Weights of a small transformer language model.
Architecture: LayerNorm before each block, learned positions, tied embeddings.
Training: a variant of Adam for these matrices, 124M tokens, 7575 steps.
Each number is 128 + 32 x the weight over its row's rms, rounded and kept within 0 to 255. Layers, rows and columns count from 0. Numbers have three digits each. The size before them is the row's rms in percent of the matrix's.

# q: layer 5 attention query, 128x128, rms 0.1, rows 0-19, columns 0-63
# k: layer 5 attention key, 128x128, rms 0.0997, rows 0-19, columns 0-63
q0 100:172153128079118128104157084097162116106037074089144068098187146125097096106134104142167172113137203144072131141197161135099069104100159118110151100104142113119121091133141186161108114135140114
k0 095:127096116162233101132106111132178157149129152167157148112143130140141180168173115144105128181100162086179097102112190112129057084132136159103070109136139116072121091110160125083125162159144113
q1 100:171211118131102161085159151076064105145163178167162087101140131070173128155127051138107141099104114130115124096131090182116112134134132097122159165102127095087111186130121142142058144098071075
k1 093:142064115165168083114162132099082100086110145156158104165073072180143105133114124122134049131128101103156103170103170113108139171111167131103094089149118112135180143037166081142127172162119108
q2 116:139064113144202080149125140082117177101108048123120123076152144144124090152120140163138144134150150140131136117088161115161167129109109139121036085135110138125092107125138075085120146089088133
k2 114:114131104139145133148128091119148131160146149095087103118157158099166113098140062128168146131139129227128169095174149141076214084122077136169147076105066078086102102202133140159115152104159122
q3 116:167068163125090151155136123149109054152180027113115162107153080112164122136111132162141175143127144133121133139162147123110121106123139075130125141178147084130105140108090099105162162118100072
k3 108:142104075168110141122134135129130146165107110102122071115192086063167089175131111122168149181166147164111175114134114102144149164092034158132104178084143109145112128148104105118137116122114170
q4 115:140105095101093154125087053184076159124168127169183159130138169104080138134105097119207161114061083155076155108106146145107101155160126123177164167146127115111069107136114101081143093035148121
k4 110:141149099142101091087121168099107122092130160146099123138109133103097165153139083121130126118045169082087104123091173113148150159108238130102130136114131139142146127055102128141126095148169119
q5 107:113176060149125152095106095153096176138232178112097107100096154105149133129106093120137137118127136150117152090153086133087132111148152110128154092097135166100110155149156148154114063104092169
k5 101:187170117108111097110145156122046112086132130152132145111039113204091154130163122112135116068069106087153099114090183135125140142146183139135145119157150152144172136025143104125113112126165142
q6 098:123114159074142122131157120100156096158069086131139142103106124250104181073129148119118083147091147155194109112110180134090150091124123097118124113132136155155162088136079131176097134183143133
k6 102:095167127154103145185124145143153150193152101119137190134163093137118082116141139092126178142154165165111144091109075082180111124134107126160105135152141167105126114211097125158121117074101120
q7 104:092112194112092082212094145144157133116119118130078156136139134175064141105093103165157162138142103111075092155109080175155144149142159073144189163178094155132121111140106054129132180131122152
k7 103:144140122107128138076206135047110098100176156131164122177085178123104133069148137116069166157087118112138105111104097127168145140166162096125167120123140126101138093121103115167125149102157127
q8 105:189161107125160117170137164111165150195156132127067162034170157095161126135158081140137199116141128072106107071123111135132085137117131056091068114147136174131093182129162116113128096151073115
k8 106:144086115109138107174141101113119151169091123111127123071177109100135103145137074106140134139135106110128180097153185140145132152125104142088155066146132119125135114098125115139125154110150134
q9 099:092127091153106168155118158174154177130156140100100163112072066097155130113203158123134110074105164080137172101142111088185135088152109148131125131149119108149170161116149118124180111121122136
k9 097:092143118092066147134161189133164166149104093082118096127151135083123082108098169080133138087206121149133141150166082121159161143118069117131140131107151138206110148168150114118143079102108139
q10 103:184139118106155130126156148091125192126132120117105063089160132163145134129137086162122075071107185141143112147139130159099103056101157084086123127105178125160154130123167132121054103154096139
k10 096:150111101146186122161093136126118176138141097149146130130102051200161142125147124157115134105141143142191135127138195097101126062167147165163121101128117129077182136116133101143074156129112102
q11 110:116141138159098114105122135131147149099117113145178101173117154125119150121185189103151102166104108116098164139127114110128148130129129144183166074098073086135086087117091123199124131073165173
k11 104:129197101104160108157113136137125129074200131146123166109097113151097127088181137098127138135139165134118080135159159141115169131113220102119105087106134111083147107117171146104107086098133109
q12 100:102042090169074134127108141118142132130162081114092157059092127102129123100137190125111188175080180107157126081098134091158143119096160114169110088117134191139102091161152124099124139103118151
k12 103:165123114145081157159144095131090156140195190113097133073118146169062174100133151089149102218094152169148141144137106117119150140109105139120151165091147128117119056119126063147115062108118129
q13 103:129197088178138109165111143101143136123098149128121097152175168073076087127163126116113131075174081140067187151096040140146097166089127087139166172077163132170128141108133131109200071133120139
k13 101:165090131140146098082144096136152133084137132182130122106113157122119149101144133148102082077087110121161100142157176148108109073123203130091146083078150080123181105062127123101151095131136088
q14 110:102131169138145140122118045133137077120115139171186187176132118147113130147114111104164119159090144091102160106142171137144097147155172138158145221123088155108078139155091154119145137144151091
k14 104:051109183123125135121060137127148076151143141153129134153161081046151139134106110068100156181156101094094087098134089148176143145086170138099111213110162146174081120123117142087158106165144167
q15 118:161156143148150081132146131104175122162102135120114080151129110164193162100124133145071144057134110123164122191093118147154104088144141089112134109150127104117152169142146122128066198154111159
k15 114:162099141131148138184152130145088186114094091118212136144168090202183104099148126155144145088196135184140131154124109090065169103129096126147110122141117125099129129183128072141093168110106094
q16 113:092117136171134141113127096199135107101127164167130162147124120107095096093076112130078169117132094151125123157111138112106098198127174185129133183151102132096125126154098090088109190142151144
k16 111:116103176082109168097079154145094116093098148121146146171153087118143209158099126185121149169045125135120091144072099110136148136137169104145106183127065126108104098179110139129147179170156141
q17 097:177088089181142133092160118141064199123166153118162100131114190103111093168157094103140147139117174199075141071131129114076127154081093098121143101087092081101120107151119161148104152092152083
k17 098:142143125092170076066083075118097103128174126153143103137108131159101187129119124113144122127092151116138117114085194124078128135126212104168140115154108100123154165113089113153170120173117130
q18 091:123138103124148133102139087184116166140183157102176182131087102153103160136137137110166097143103186121136100052127177140092139101112182128122106125170166113153196110110098126113094081145125127
k18 095:111135104080105162205102148141119142163089060059123149126133058100120162141085134064129146096152154114106183071118093102175132162122086136158138179143166193179124151200120149160135060149103156
q19 093:080177118120165112168079124199211164140128087113170169149129098154133128137091158167119098154105120147086168122114138137116166145104146134118156121104167121143101124193110112132171103045164150
k19 090:131171115073106118116139163147110166068103104116130132185197187056065140104160139091138124104129112120076106158116097112139134102132064154124150165133167071161103106165127177112169064109203154